Part of a small language model's weights.
Architecture: RMSNorm before each block, no biases in attention or MLP, untied embeddings.
Each number is 500 + 25 x the weight over its row's rms, rounded and kept within 0 to 999. Layers, rows and columns count from 0. Numbers have three digits each. The size before them is the row's rms in percent of the matrix's.

# down: layer 4 MLP down (transposed), 512x128, rms 0.221, rows 52-86, columns 0-127
# gate: layer 4 MLP gate, 512x128, rms 0.261, rows 53-87, columns 0-127
# up: layer 4 MLP up, 512x128, rms 0.245, rows 53-87, columns 0-127
down52 099:505516487460470506499514490494530447469524463502480504546525454479536503460510536507503538508528512463473517504440456488467458507471502504507532516526497480549490501484491522466512572514530484481523504489526503469497475517505501484541550489508534495495505534498524490491474492501516486515534507478508445514497472504486524512534508499470519467505545533477517463508491492476449496478500
gate53 093:482486464497530506489490470510532515480559490471502530482491506546555532457520477555491486507523474518526509459506476521502477496479484504526530505496491498513481503520517496493432440486495530504505482518486535515483483485570573468520508505510493501483496523501501485479489472484487497535506514522452511428463522504499481490503465467476519546510493516505498508480482497522505494525485
up53 094:459502498463493533495525464487510489469510532516482480508520521518501497462486474487556494485481465498505505485510489488506463485531511545520505545484552516506508512545515523436490447518495501515461529434519519535498534505483516524502495515517511538478503493531510474454493501484538493510513528523471571517485522507508543531491484522460515521493510493515464486540483493536527499520492
down53 102:485496503464516508496526493490555514479543545508446488566506516520551510477527500486526460492507475537512483496495487473524495500513532495526465481458555502456454493496527537456447481514532519528510480507518448492532481498498500522479519476516491487468466461480471471465522488459514511534527535502464500521506525496505494510504482496473521483499513495506496496495484542513483543509498
gate54 093:493531466502520502502471528551506482442489485505532532501501500471499536486480530528507497503481530510507511517498529507515475518510496510537466534546494527526497492482504507505499530504543510510413509451518502495479503490510506491491491497459486469540509492447506493501507482511505503519495523533445464535468524509540511476522457437479490470465475493505482529494466460462481526525485
up54 084:503474500504513509489523498462474483541483519505525491514481441501475473511523457505496456498533473495519510501487524471501483506500468512521442479472496484485494528478537522525485450504504520488552480540490499500485549521493498509537503481558527497451469494545507487472458503523483519539487471493522553492524465516511503489473502548493499523539494539548503464504480489538480473488507
down54 096:537497503467482472476455522457538558474509530477508536479498508477497529478508495497493524517527462464470514548470511457489539499502501493524483482456541520495463466467491493536481485512520501484505469501485479559510484515472474476462521510504491509469492502495529486499490492494550486512478521465500495537494495507513504458439534488489528456539488493483480531459510481491472464508477
gate55 091:524530478533525467524500498485479552539472504514527553515502486449476496516514486508488474538521476508523526502476491494513488453488493473469458501541469467531455494478513505502473514497527478532531497522544537475549549513464520528473521531491483512515477506520463509528458460551513479477499497502506478499511514470475505482472481522526495525537483504485479489498483491451479530484518
up55 089:528500532503476480469491506514504562533485496506486547513487463476477496474519478488510517514478469465493514506448480494537527471486475501489540529531471488480501490483479491557502430550500471518517485483494500483490510498543524523468520497538482471454489540520501530462516516522470491490526469516483545486500509498514504484476494464533491539476495536554496490500489460532511528519517
down55 093:459513502506535500465507504442500481512474476511537477463507457517545471484476472509510487563467469526524518492533468510497526504487496496517503490485494494466479519519496498504532532496542488497495494484507520468516493545464523516453488514422468487514503518471518533504496487478491486517474502520501470510492501479572506466497525536557559522489523506502533509474494532516485513500510
gate56 102:495521527485520510454500475483511491491460495491493482496482497482524468530478500516543474536492510496492552554525460516527500465497455497507506525479471525507510487511503541516502500468522493496443523526481439505558495482441527523513525484518533500545479474509542488527518513521489510506515462515500511453485539475555499492454535462501495493484473515520494497513490486473538523508486
up56 101:513501525503510496533510468531509496476511512475501512597495521452518515507504485511523479522486542521496534491495477507486496531493496521509477518485498480525506490520482496517438511499497523518514561531527558474505537533499498514474454488465463485507472480513494475468500517483513518525511471452524499502511499439537463528484512526497522449506506504460505498505469481502562500514481
down56 106:488491511472482502437507498478457509509473517504541524471517492534500477487507530487490500475524498463518513520469515469525496503490491488499469479460473489532560476513497529546508515474517479515544473519494553502507550481482502512475554520513519509548527498505477521531486474501487485454535507513480547461529495500450498468542482511524475502483477526502504511504521544511471508445513
gate57 087:534519475456509467483471485481467534491499499526506508493531502486495506464514474539523455533494480508463530485520479493488499517527464471515502527508501486513505548445462459539485478512467458499486514490515521530493507559509502490537527483502523501528500492535514480533499485531421515458542483520560474499491462511510483472490479498526539540502503518527508483472506516494511516513515
up57 088:533510480461494528494512490503487515532468523489521476487469495476464507489487464532486488510467519494552509500520489524475466523551482502513487489498509503492538515468487480573494462522470485510543514485506526476495523497550482419474510505436525512538501476482484501525533556528476485478506526506503490519515481478514514509448494528532483513511471505523527446496502500483510510490518
down57 093:507507485463511490519498462517511499501498512468528495477467505500466491469511493513496474477549521496511504446491487523499534483519497515530477480474530476486519507522517510483572541507504504512526460485549478502520456483481488528512487494508524496520485560482470494489499475467492534446492489500468505512515482512508441461521512511527539429491485480491552473528516541521506486504551
gate58 100:493444478504509507482535495484479533522519506493514534527506491518520489466505486475486508501520495530436519502503557496509484533484490512501557542505503516530508502536472487481533467507553476534516490522494474481491496472505512514518496512449517475487499489465497544476498525505519426533492493508546472548539506507512475451494483447495564498487499511507479492518512488499540501529506
up58 099:534516512493485528543456494510470515514470497510463485464457514511509495519519461451535550505474520509465512539489503505500514518478456476492479475471539478529475519506485518527516519496486511482486493499489507513483504531504499459529498493545490452534506537485547510476508500513490561545503477503534469469519530519483533527547528508457486509529507460504487449503534461512494510505495
down58 103:430519483497540543510513528495486485483492478520482527493536529511469472485530514520511478582485534497494501503476515514485484495522538496464481526530512511467459523537499476517473486509494524501513473533510508516479443518450475494504521506494498532492486496474483475472500485533485473521460492533539506511517527485457480467478455448463494476504508505495469446510485530500498505524494
gate59 103:502488528530450477481496514515491492458485453549508514522433483457485502489451511477501454538476495474499464465503461512522465508513454479514521524513472485446534486472486486505472492486471506516514491487471455517487461539528522490482512474479511492541521493501482466497500508497542516487497489511529486503461481474537520499463488480465498502486500474530472493510531507495535507470554
up59 099:484497484481514521491480455480524510500493524474501514519447459504461512517478470484484520437513474509472533501469532491524459493464519515496514495556503512512499521476517500523494501505488504498428506468495476456519514531525507519512483482532521490499526486540501451475508537474443526449480509470527524488505462481508496517475484522502476526479514518471541475562484480490498536500497
down59 103:498510476469501588497525513550469519528537504512486455515454456479485455513493505538476475499538541484506502501460469477542479549488500531493519519521517483523535506505500492524493476545495528494497473468477493477489509526533552516476495456524472468479465507507513496499493485498512511492468505480500456502539486514470514508502517538460507503477497487515465478481485477505546514519494
gate60 109:455517494525523478508489474497512490506531481515469452469506540507496513516527505476472459541476532536513492493480483483514485509494455493470521491493464497491535499513476468493519485538524497516514463535500515503560539463528513526535526483458503515497545464460464514449494455526528501502552502534476512467470518478547504495492494499509505507513515519485488521454505514493549485520466
up60 108:468515461491506519503531508496531474543499492546457445491479516501485496478545490470503489549492479523473529519542533474536502491479487467469489508522490512476487503544504518470495524506492458529456524546546471485489537482493502519477489501508481549488504500464490515498512516514552465516526519513540500489491488517531488508467525489481519500465453516495467560487490482514471525540508
down60 097:452465498508498517519510551470526475512417479510503499540514485490502477481430515484514520441485480467505470540456524502507506485482474489521523490519488483522471474521521509532505438475496498480549501501507498492500497536468481495495460488469512506486479464489486502486516549496478498485448502498458493506527488516468515462508515545486508534485536514481475468531516523498521495496498
gate61 105:497535514480499502488520463489519461480504515466530452492564515491466525514482545521508501559483500515501479529500524473475443525470453505444498538500489518518516490456524521485501519501526485498547489489505483524488539515503491540485508514498471499496499533514461523467509508512454480510485473509500496447466500481505479449509471508488461493546514500491483480508507536503460470461499
up61 107:513506549478486475511523498478489459484531522476533437492546529482478526488522509533516535509514457490493491517512487496468450544523461576487475500464530491534497469479493487483533505481491497521480520514515477470468483484541533490500506537501487510506467471524485484484456488518501459489488505502507469486488492508505501506476501501468496498557483485456480492491514536508473429479503
down61 101:454462431478495516515456522530495519484484499545484541517476515530499475495491469508490516499508503529530487475482513526477523481471507422477556538512492495502498462510518528474491500502505460519486505546498512498499494499502491513502535458492526458497560493526500502543498468482508487474532502502502462491513513500484455512516486515548486467471496486514514474551501490504551540486494
gate62 108:490505490500479521481495535486517462497539479451458524517435547482469497522504477507486517464509492533460547492471490460481509491472446440520509510503510481471535540487527451445498484474520489508488518498545491484490548499519491524504499477468493494547502506511500474484540509499508478495473499501481514486498484483470499536500533521479521521463502511487505514498481501557501548526476
up62 108:497483539529566472488544470527498501496516493515503443536528461508477500458511528465518496530494538468492515527485556507522472530484506481491528447467456490469497468509477500506512480518499511480508524511453503495515445487493498460495493515529510519473507508512534524517475525488482510533506485475526494495499538538545498485467497479508491471543541511556499503499545504481498489480487
down62 107:552514519494516479519512462541481518497477460509536516520502480531474485481501503499508509461508502464508463514483499512478481502518508487469479512480534463493469505528474470526535524520525501512493515460479523541510478463512510488472495562561492472498507507465499511478495536510520439519496477494487513520516504571523504495539492454480539511529490527492504505497499529450533440502499
gate63 102:490485556532487472529544536522493482525492487467468506440472475480461488487518479425508505487485508512506528502509550479521496536551508510522530517520532516469503513517532472500514465499479476538484462452488487501537515528449488509495518510522520507517517449483513528501442473500491473522485531495489499494541485486491499504514468461487492497516503490466483482490530508486476544488514
up63 103:517531487520502529487536528486483484474516516491498500451508479472442552494511494486443490480480457514508538483489515494497523503525509506517515523540555484486499486549518486494532540453469478515482477471491456502514493497443475480499463513500510532464512548447483517491486509522505481528485547523472515510516478503494497488535459473480509506542511542488476497526519476512526475521519
down63 097:495537486497522487475505476504529519489522523540517524493519450472470473492477503525532547513513498506472512481470533436469472485491535493524506500492528473460478485510528500504493503536503492497499584522482524477471501487511512485524479479473511450503543520537472498550499578508510503493511492452493488507453513484536501489497482497492522481476512503538508515490479513453509461513516
gate64 104:527530528493501484506465492520510486492484480492505506545517502493544569531511510529539487492513489478513489480439506508473435493494528465490498451481512517514484486479491523506489504473520504514565506523522464556490486509485520516526490492520479517519470519537512481556494494489540509506533526525490550517523524516443487467478515480512495494495522490463500543529487523523540484532510
up64 103:509489513504536467497496523508530494503484472476538447519471545469490473442532529481440477530489494499513464522495523471533513511525472529514520491488511494495467499523478464451485492489483516490448527504509482523506537512466524487452445487479552504512533480490468496516474477504483475508482483480455483527512483473515529447454505489500515504503513492516462465486463481476501484501500
down64 101:504493467442515475480534507488471555519514541463500501489498515524509485483525517496479518482531488554500511491526451524530549481485519458534478539535473548527476514490507523500484489521523495498477479479483477508534487528534506475490470503466455502524485465485534586489506518495489492519474515513489493507524511478527506489515523497507497508485455467545493493503526514474497539516459
gate65 099:497515511512522522495484495494502501514493524491534509497531516483495505481535506536492552518505489479553530539494492501488520485522499527493495520482524474500446457502490504489510520519476555532572538542494501524545525519510511572500481531483480505514477476487460505514527491500504475477570550525527494548496461532504511510504506461541514471491475487479488465522511532518493523508506
up65 097:492487478502487491495521539494533492501509478489459491541489491506501461527472525522553491476479531504484489490530487498525517496472518483504465500535464490488514506494475495498509578527499414497487518483477508474495457472480489489550496487523502485466502513527520518464507505513492506484438480492500527498537499441480491503530476534470536520519493515479493488534467466560527520498528
down65 105:476481493524510481511432505548502472503500524518483483431478493476494532505520495463474502472502483492474521508523487513478541510502500497520524493453488451505514497518459470481494501500520476463530506534514553501485533517517513499487523515507521470505468470502499501496500508509499560497473497486512492548512552516482482555483578502495529496502541494566500494488533519484483487488527
gate66 090:461497504525539494494513510514503492490480514487491518433490524488497508460505533492464480537493440551497522531490504498518539515488475485521519508508500506492455539498527494492523497439523457491497509453565483512488492508479491520499500460492500448476529504513521472468499469522492479540474525486523431502503523538481490526518469480472559472518505470495486527518494510500502477474490
up66 087:540441506498465466505503511479516481458556491479524470538485473459518500499507508505497497504517534435484494467509491499472463506473491485482468500513502477530549493480484482555453482546516505506472520565489526488513458465481509531500498531506508499463502479493505563516531517508511518483512503484483513478527457489494508496470516526486477482481495489502476491442521500509526484541486
down66 081:555484496512483536498513488510474510544523470523519504492498497517498487531464470426488523502482467549494510485475523493484472525530505480507520509457476538462518517512470523548505481462492506440525479470498485479490517504515490459494503512495519517549516510445469485511528535507506507534525470515513506523498481490548507523505516498537505523447530487541495474486531462527464497503490
gate67 098:455517467520483517522478484472517503413553524498525504486511509489505489493511512530503495512451475502510468565512459506511513457429521506487497515516494480501502516524499508456440498494481497511467530471513471485519493481492524502417485481542538484502503513536499516486456511477495528537484503485502506510547501495518490492536481471464503518485482496519511497488472507474506492493512
up67 100:472483474554464492530493520508507502469522504492515508507484519497524494470485489511548494503412495485502430543488467493486486481484504502444511520512520485500527505494517512497444488510477501551490499463527479514544486472546502476471507531540525481508546478517495557509454508480495518498513513484506495522546474496494531500520518476492501518487490490522518527547504476503503535459495
down67 098:470523526492519491476546544496483482530445458547492522506503485480521484484474489482524514436498523509486503481439414486488503490514474500514493513477512476515524492501502486474506489460494525504499494472496451467482470486484521528517499471492480500526508466538516495518454495499554562514540465494496481540525456501475492472521507515470496513510519476482499472514488512510471494514495
gate68 097:513492546506544504507506513505497511469454503527504531469461528515476507536485524499483497507511495506516517502568531507530538516489469461515522512502496544504515494488487504492506514480471495516440446470468472499509486497501475512506532507462502464523505458471489433478496507505535496505502499519521569517489546478487538521519502471503497537556542476494482516515509487508482477449495
up68 101:536516493491515454478519520529485527462528529538502494484456506480478480487498487534512451479501524481504493486499501524548510534501523471468474492485473550485476524479510515478499492468482512492508477519480482483572486488534393499485473505498513576499508482500496486506503509501501477477509526506495533471508504509516469463484479494478496503520542484520511515484495510523443476478505
down68 100:516500501493559444480518500472476505478477532502512500566531499488549461491483477534493521498516523513470477505502465477522501505464480507452463480471507505553545517508513535509486524488509468519515510512488523510546479461498479486472490482540561527513497508558513458484516464470494477481515526481521477464521483520482497483544504502525536513520509503538516497509521508501502479512534
gate69 102:485534507457553516483497498484478491508555490504529523510487449538484498517492537517504506455502471495467478500483496498493464505481461487493492544507498484481495534443448485481471521509507541491504506442505516454478471506533498493475477514465502468526458473514492501546462524450469486518491516504499470505529496499460519443481523478515506485466486493497505489532496545477508525484524
up69 099:495497514487510413518521538510537522494505530518512522483456479520472493477520505534526497503492478496518505467504546477474496512477493513484502480459517464556479550474511483498509464511484502462518469555465527528500470485480483477504502503521520479519520512534484534494548476533482552500510480500522498526478503470479521478504460511507514517488457526434497488516519509485527460508514
down69 100:472499514491504542469508509515517510551570512526525577510491495497514510517505514491459476493494496540517495503501477536494530510489513528535526519492437505517505503457455501468499529515543475475474497409487464511495501513520491467495467441461495533508508514477531505518477496475466471498519501491489534483509488454501493517490533504507487474495492500507509472470478467511493502492517
gate70 111:483482495507503509497505551508536482482531545432511507504461477480455495497487520455528500520496486477492547436520562538467518540512490506475512472498505481500555524527537472531511477486470509477538540485491535513510522496466488530500495494474514488486498469511492498456478534514479532538520494489496479532495493514492502479479523492515490468556517479487461481524540487502518503510505
up70 105:488480501527506525521471465487508461449509433464471518553463482497481530500540519500509547509476486476530552479529493507454494501458503489468513493483478472538518517512509471493493510490531457533517530487502502494526537526449499545498484533477519505477524475496528505504469510521471483479509502472506455555480484478482479504501543512522507484511523497500484481506529447479516487489481
down70 103:516479512486515504529544460536519474502476492525488512563512537473531492478500516525501505460490537515519511542465499527464458487498528520523509520502473481485535442483539542525506474538534529518507504504483498477478456502478502498523508485499542517509506486472479470501517490498422509436526525519513477508512526515471478515474487501529532531502497506506523528503518450476520481505491
gate71 102:524479480548478492474511541494483502485480502502510474525511542482468519495523505538493473481522486468487516479489522451492502526491459492458512525523493470545508496483500517495502494482486444468435527448518489530512478481490540508479523529512485521526504498512480489506535513538543488524509507505465529447453479476481484512503462526531526505459486522504500519524448487498496530559482
up71 098:492497462527506536478488484526508507451510508510452493475488471504545508463478479488468470529524503512495518500534504531525509499539489516505454498443518488467494470535490496541514461520443520527513536499485509450512500467503500484489478482456485532463495524492555500463491496537505515452474479526465468541504488509499486512482505484526480485498488481470491479432493522473475524512496
down71 104:498507505529486521499528505527552504493527508495496486537537520513465521563512491538494513553523463508473475476510494498505493492528467487521541542496511460509546472515504517474480502474475538496536527433484495467457496527489533490494521466486473505512504510480534492503491494503489535509469522484506544501545538531487516564455526496496460471483510475513504504484542516516507491513525
gate72 090:494496491524521514468470541505522452486487511485490536507478475558512460486523550453491520497472508468506459498460508520515480516557493489502488502439462467481495509518524507505480490482492485507530452488498502519534544484510502478497516453506498462504504509497529440492463504502501516546513482504448504494491496478550479532497537479516462489521499487457514509463501471481484534482520
up72 092:556487506499505525507516525506518474477498529494522524507530522481494507518495505461519509476487517449510515466528474518502510489512508500501494518489479466441478528529497506469480481510534524504501456520444472468489540515501504503542533498535517531494476481493510450509526541493501490484534555481541508492567506495540487483480516518478513516466518494499561464446516529510466522473490
down72 101:504493494502519554476511518488507479523526471500494525519480471526492472527542565571515533515520516504496474474495507522515500460467487508478497534504462495472487535560505496487504501490530485502465493516488480515536585484505501439493512500556490471492517464479520488484517525508483521509527517518505487476458539499479504472474529500524480499479485516537533484475528495482480510483468
gate73 108:528507494521550462542526520547524468524519484537494537471479526509534509492480475521518529519509541479496505473522461507521481464511481491499488489485512551454475513503488516534492505523465501513490441493466508561471493484506515450483523518454508514504473490501565479484481506500496511521509498565477521533543471491479499509509506496460504514531498468481488485539507507490513535503504
up73 107:520487504442527491529480530473472508520493476499491483471525469509499513518482482509463542514497494517474531495497500515484505483460512531487528517523457502496456480482474476607512458509510514466490482502502523454470501487496511464474467504536539463467514484489546531466472474487472511503487507480509485475506502524502538538477470541519518512500515494470461495508494477542496499465508
down73 107:486515455455532476514510462470508511491499499478515499499504496479515488472495488467507512477536508520472508547481517513478499456537540508522563483525483497481514503463531490493485466502507458478515473475458488437470485491474500478501490512519483467513461508469571531536477464460460480488468549502503500504513482491514527510479518518459540512487521503464486495493449531483492499509511
gate74 100:528449498448473496438509513478499471510487469495495470473505510486511522528488546486540477513474465471538476494476502500508462471499490515497479512503513500493525471446548508488517477548479479497472503514508503498498477512484492536506474488480511478504543489507496470539464515497469430495541502531475512507525513511471498531505480495497484503489423543463497481494483511510546488499454
up74 101:510488476500537476503521496497489501470492480457495535533510509532469507497506490508458481414490502567461519510482462470477465487477500546496448469490522549513504541496488493504461500536507517528478511466466500500492507489512497536497449508507513551504508484517516543530518493479507551532508540487495479536468496491454529534505498531498504495505476454497518483499496500526482509487508
down74 106:480510487498477488489474497530525500507488528536458468496504485480505546524509524476495526564523492499504467504497531580480474500469507500523517529488503467528527451538496473525512533485493482550545532463497476503514456501474500466473521511526490500497518491507491487507469505462531480508502501497514539475498503495544496511467531484555533472457506456496520452519501487476540496498486
gate75 098:456524503503480503537442513459502456516486493530499426504516492529485488511512519492511491512487494506505562484528495482450485473456511478506531532540474496493516490500486478554502448504456469503471501499475476500489511507468474523466459523473462497482524453481493474512484516494521484502488446501538500513483457520533506542478497512514484519490521510504495531508508510475553470486511
up75 094:498526512527473480505480492504497460461498505516512499497498478530502489512484521484502450498498527483485505493552503483512478485487491482480442490516465536507506504530531439508509525527526543509517487489463437496496479456554482506537488488478515495489472474492514500463484484529518545490488497515508486507495513488486427509503528502516479453551512514541543456528498482452526488465527
down75 095:465459509505526503508480514504477457532468552486486500500513486522504500462563495500549527532499488470498535492516493510469494526496507485519526489508508538545450524517505532464510445469484482506535484494537484493512478488461513481471482486503477485582542512467475484450495506505529530514477510487493536499523456524491490476474533484491472513485496484470460480513484494509502520517531
gate76 100:497509531494504480561536492504553488541486516505505528476505501497477483529490500519543445514501483492502488534495461511510501523495480514538531532463476483436523490523538500570527516535487508521502523519507490523578492494520473535489524519472506479554495490513515491510497511520515509522461488480533510484480491533477487535527505520495521495507529544490516520501495490449488525480539
up76 104:519489524475576479512479469526504483478511505508501460489461507521510516551498438520484496489464521498491500481508471504535528506503494475496512501505495523523464489522462474481450489458493513505463522475493494454474523527484513502516517483511548458500491534498449481504498456467452486526515505528480482514470517488534486487496472451522520532498500478555521528492520478530534530503518
down76 100:497487483477533470463505474527543514493520525436557501446476488491519499515473528513479495481494525518520539496485450492520502483496490540487510524530499485529490502551520513521573480514501471509458496508486503499483483519496467459476508485504504520493484470545513501541479477502501491521509472533529526464496527562526499506525467470545510530495506521518493495534508505539514462477511
gate77 090:460510563463529551500501529499529523511523516508470552533498527491500491500498510484461505513477471498492544502486537465473482517517472501518510485480481510468500445554470503471498519533521538502489519493496560510486476474522541486480507499515545532523508487486519471486491489530535505504492487458533483493499532542550496496490490485556510510491452517487499468526508472469495530505505
up77 100:490519542524535505467514520518505509519494503539503541540505506531538516491519520472478517517507512452516532489505541458522480475514501514488465491501521536515484480540461494509497520559523575516498485516499537515490441471545524490487487546511522512516503487504491475494496485530540514522462468478527475508519508563510485503531486495531529488531462477497501472495523471469468505522493
down77 101:506463505530517530502491515487529513504491499524495497523474474515532510455532494481526525473501514520499458528501500556527495498469483519481487508509480501497502506467491486562520509492473494471506502537529528553469548475493484499474482466492535494496502510478504491504455439525468476532486515517493468480560462510433516507489478481468522533501539487516524529480550514541473515502482
gate78 094:517482510505515552535490523521461503465476481444557507480500509481464479507518484495474502515523491462535496465479534491497496516498469491491507474517528491524512521487489483517517521511537500545510519511526547510479498511472494491519528534526496518495523496505433494518528486497478470481530517491475547512489554488467484486505514472483517533500510576492510502475524472538495494581491
up78 097:478474526522487478513521496447508506520542513567456473555513496501512532505487463487498528468480531463476504483487462498507464491535485498511486542451493497511488504513492484496497480510545524504468498501508442481479535515454478507507473500468486468559462500504544497508467495577509495478510490528505505507491476526465496490470500513479494499500489466534473479531513527476503494467489
down78 095:527470506519507489469523492477474478514514476482461509496516474498504507560515487511520563492474498529501499489459491513495526473514522524533491496470521515507515532495499500529502537505517523492500494554507476501460511556458498514490485519475513514503465516527523478476474511536527536555489481510487517538516480501525504485498509470456490566518500477526486499577482497455491518455458
gate79 098:487522534537521503503506528546494518521536507527477516503451467511520516509504488485498475515476503467516472506528519496463480519523506523490504531439515504519490560509518425522503519533513476492521483498498483458518462524534507523505481543460513503509542490498470526504523507520469510519475501511500506530480511496560504453500584513491514473495522511508493517475505506462479472460509
up79 099:462486472464490553480490486464489502509506503539525512513490583484496491487459497540509524457517471517486498520533514537509471496494502486518521493520522480503509456515468517502521516505485521529492494511502499498486537520498524515477531505487498520482491498540490502481504518466511515502552481489486557439503480545443561510492481513456483543511500482456533500508509504533524514521457
down79 106:532536513564497500502480509527491483507491529428492506510535509496500535480571476526508499511482525479531481515480494454509536436510525572489506473471520550515485502446509501527522473449520488490511520485519523499529469474502512502491496504511475486489502489504493474499497481508542467522489543484497511529513513461528473489504497460506503459507510497502488509509520480466480521462531
gate80 092:498508473501488489485541557484481506491542499500483482515539506483489542483482504481471539499493488516493524464504474501515467500528533536492548457503539509457445483521493486505462477513481508486509515532504512476479475487536508508458474420478527503500481508521508508463512503507504484463467556480545552494503494477507497453527502470478469527483529537527489504510473483531516494478493
up80 087:471471486509476517455490522499547471486484519533496493511534509439539507437560493477484516492517492512487509472480479542482473535491494518517554504466504490467472531499514517506446488487509497510552514478527501498467521490524508477474457534497466527549489520514519491501506539511474511525493502485490500487464498506529497461452484476494451499519508517524508530482503509508502541522453
down80 090:537519513491479527515500501506458501510459530511480484499498509535502508491503489521475509522484476538472480483501463501514536546505497530533548510495494536471462492523522504485524515516540485528502502510488500477492521472511537564534446499494543487508481547490505548478511444508534495489461448460497447518514492484503468513506489514507502532532482545471497466516498523546511500539477
gate81 096:473525456498529505498493486513542501476507510497479492520464511498510555477532501520478514500457520492514496496549494474540482504536449503524436503497492528512522498534544485484479471509572501495546530505524496521535507480519492476464499542502470463518475483513508469514542482526476511508521463518521490480522519513438544484491527527508520484516528456465485490486488510473502496511520
up81 101:503544468464550487503511504536500471492467508505514454512518516452496517509526470469537480472537477489518519520500545500454539453494499485525506493488512485536511559518514525515544529483487479516509473505481496472484464499489449515532474487478547522514529479509517517506465523503494514493474499503482444491515539481513452541502485514445525487506512512522527514517530524492494533523478
down81 102:491486507507499478505488523548532534500527538483451490480460488522515489485513530519517494488490536486476494485487518478531518494473474510470498486501540457529505452508477509503448517533474512531571537483509512529508500521482507480521514511497483480464462499547512488508485513535482531455515515471514504465500491497445493530548480495503478486453510520490476465468519493475549554523500
gate82 086:428513510469500542503504452478476548475474497495507457482495556527481528500493529479518503516494513545501488557504503529510533474462503477500515478482539491507530512551503486529485467533493503450467492516482504504496468507499516495491530520471479517448526499520481528507481502499470500497452509537482500500473504513485515467502513468471469484473479508509537533513482527541452544502495
up82 094:468475444477489531455455478476470534462477483496526504503512520541444546480510528480500518491492458544486479531543505524518524496512533515537492467484508487463512482511499477514519486530467499463456497517499487498532491527484521475485515508477520525428501495495458533510499525473485513463511521527487491501476490518496508476520537470469488491462480532453482509515506501510495549502500
down82 097:447523503447457506502477551440508501522499475511514498463539456489485488518504501542545525535497519450503493530522514526509514480492465512509530487504525533491533496475486460472495486540482496479492518526497480483530490511511508491496457465471504454482497524497528468538472507486537529549540496501492462470512477503495530515472518515518528515498494535495480500532485517486460465494462
gate83 092:557492557483499491508485486562509520483512472450518438493525502525472519548475509517484468503458507488551463466453457504502516542511464499515478482558467499491492501476501486499512488497541490484526494501483457481494502504496498508482505479518488504494528522472440491494464507469499542495475525538509484517492470483470508507526491516485503498502472512510516483506546464504523461464487
up83 100:567493491505528469509502496524517511520468502452510489485518512466487498517551489510520506549484491479507499483468490499517443542496513522503462521540494496488476454504482493482528495498505512499489508500522518464540539533464493515469526556515461490498494515483456524488488484515484523501454501497489485499522475477517557472515507526519488484468475495543549478532481502570489479495460
down83 102:522501476503496502486507509493463484486485459458450480510474532521514489485474497514481525538514481522542505536511536521453518548451509550508454468475468477479508459498503450454477449513517517517526504523521494508479508506490504490513506485526449467473517498512514495524502486515538496473534501493488522493504516504516505508479465478551514500501540444481507488520517529432498483498529
gate84 106:533528497451463495518530517478477506496509530516496455508516516465486496500481527504529502501511489517566456532499482520486481461492541506491469518506472508530501505487513497473502506536466483482486478533482542525487505524472533561513537475480511504495430535499463490498555474501516504556477529528521495529490469500491495444510490538518493510518479541476484492483497474492485466525481
up84 109:471514500513502482556534450520494500526489479484478466498498501495506501515500506494569491481496489471483507537481528476531491484536525519478470475519503513527530449505502538491483509515497498501520472552514496510481502504487485543493515442477517497495514514522490513535493474479538444539507481481518551461534557532524533489486494497528496543486465520514532483505510486525485526458551
down84 107:446495435498504520472555518546479498510517511525509495510530504466474486508526525504505473524511528503532505520544489537478475556488457463506504573515499498521460514491536496478552462478494509478490493492479496462496483488470532536484496485527499502500473464497514516500462530495475544499471526529488486520476467491461490529492503474478488502521497501483516488528518551519517493497459
gate85 102:522505492496486465461451518510509486507507496480466529477551515504505512513485490546498542524535535488449496503491503498524456555509519519490530491518481532521500599468505485520545517494525482502526533517505468490504520463484489479493501458472482536474480502525493472489481500479510506523503511496558487479501438558517497480510491504487532492521502512500516475513501491467521464513494
up85 101:511479505520492470531519526491501536490496512534499483504465431485488515491491507449534469532520538503542514472491524499483497458523480539496430545510492532526518453477489472495484512475468502519471496509509533528471484531514508472509519524495521489502511476506537496519486505520486504455494530518480492538558540449518496527523531505501496498513475507536512459500477516546498527493461
down85 100:495535478532490536481469536488529512509507559472493467460440511519494513497491526485480510498504472528503505525512454456530502475516517527552532515532532519524430481536494528541516456496549516489482485564496527497470523526489518515493484507544493468518519510475507490562488496525494507520508478490497495536508541502518481489522532533494482505474506517511491491489488495518492472528498
gate86 093:467455505478467464483524467463503506521502488511484455498463460501542515485468511498523487463531477487564530475528493493519497483516496507474516520518527502514470417511496509537488488448506501504488495551530472442463485492514523515460520481489500490458485527498508511454497473497486504518485500495530496531489520489531482475443500472525489474524513522503491461534518501527498487478509
up86 104:525470531513460493532488501562492480548508527523504486505510517517503525505504527509479500508435506487531488484505557488544496523553509541472508495461531533502509478488498469519510541484495516529511522518486492519527500517466518494512520534489516482507461530501492507453503482506471490510530501548460522461467498487440528503516507531547494515496486507537485519512454494549519531517479
down86 100:465511504498438506502499539512489460470529497531505522477480527511495504480537514478481439528498528470513463476478507528491505468472462520509498496498520507521521494457495526478441491489465542495527541479485479519450483501489523534529478459507479466506515485524507489483493518524506472462460494490493500484549489506555510546495491480460501532495490468519521539474497499489529449509512
gate87 099:506524450515552542473495483474467509477513495489541473461499511496475514488491515487529469466478496508498506553512520519533538547498486484467483452486494506508487487531485504479508521485484422432480482504510536457478535503530543483499499513519511520528499497489499492500521505525509554489454540502527480493531510497495505548524549492498457515519497471467526484482486499484510515510503
up87 096:486501496505453477490517486526507535523488488470477498506495437540525486459501469533498511539524458497471499502465529449480485503499499492524492507558509470522510510455504466524498486475472494515518499526485490522525521518501452531477460461477496476516518476524455511504511523491480529498480465482482504496472479512487507503479478518518598459489507469493474486550508509481517519518472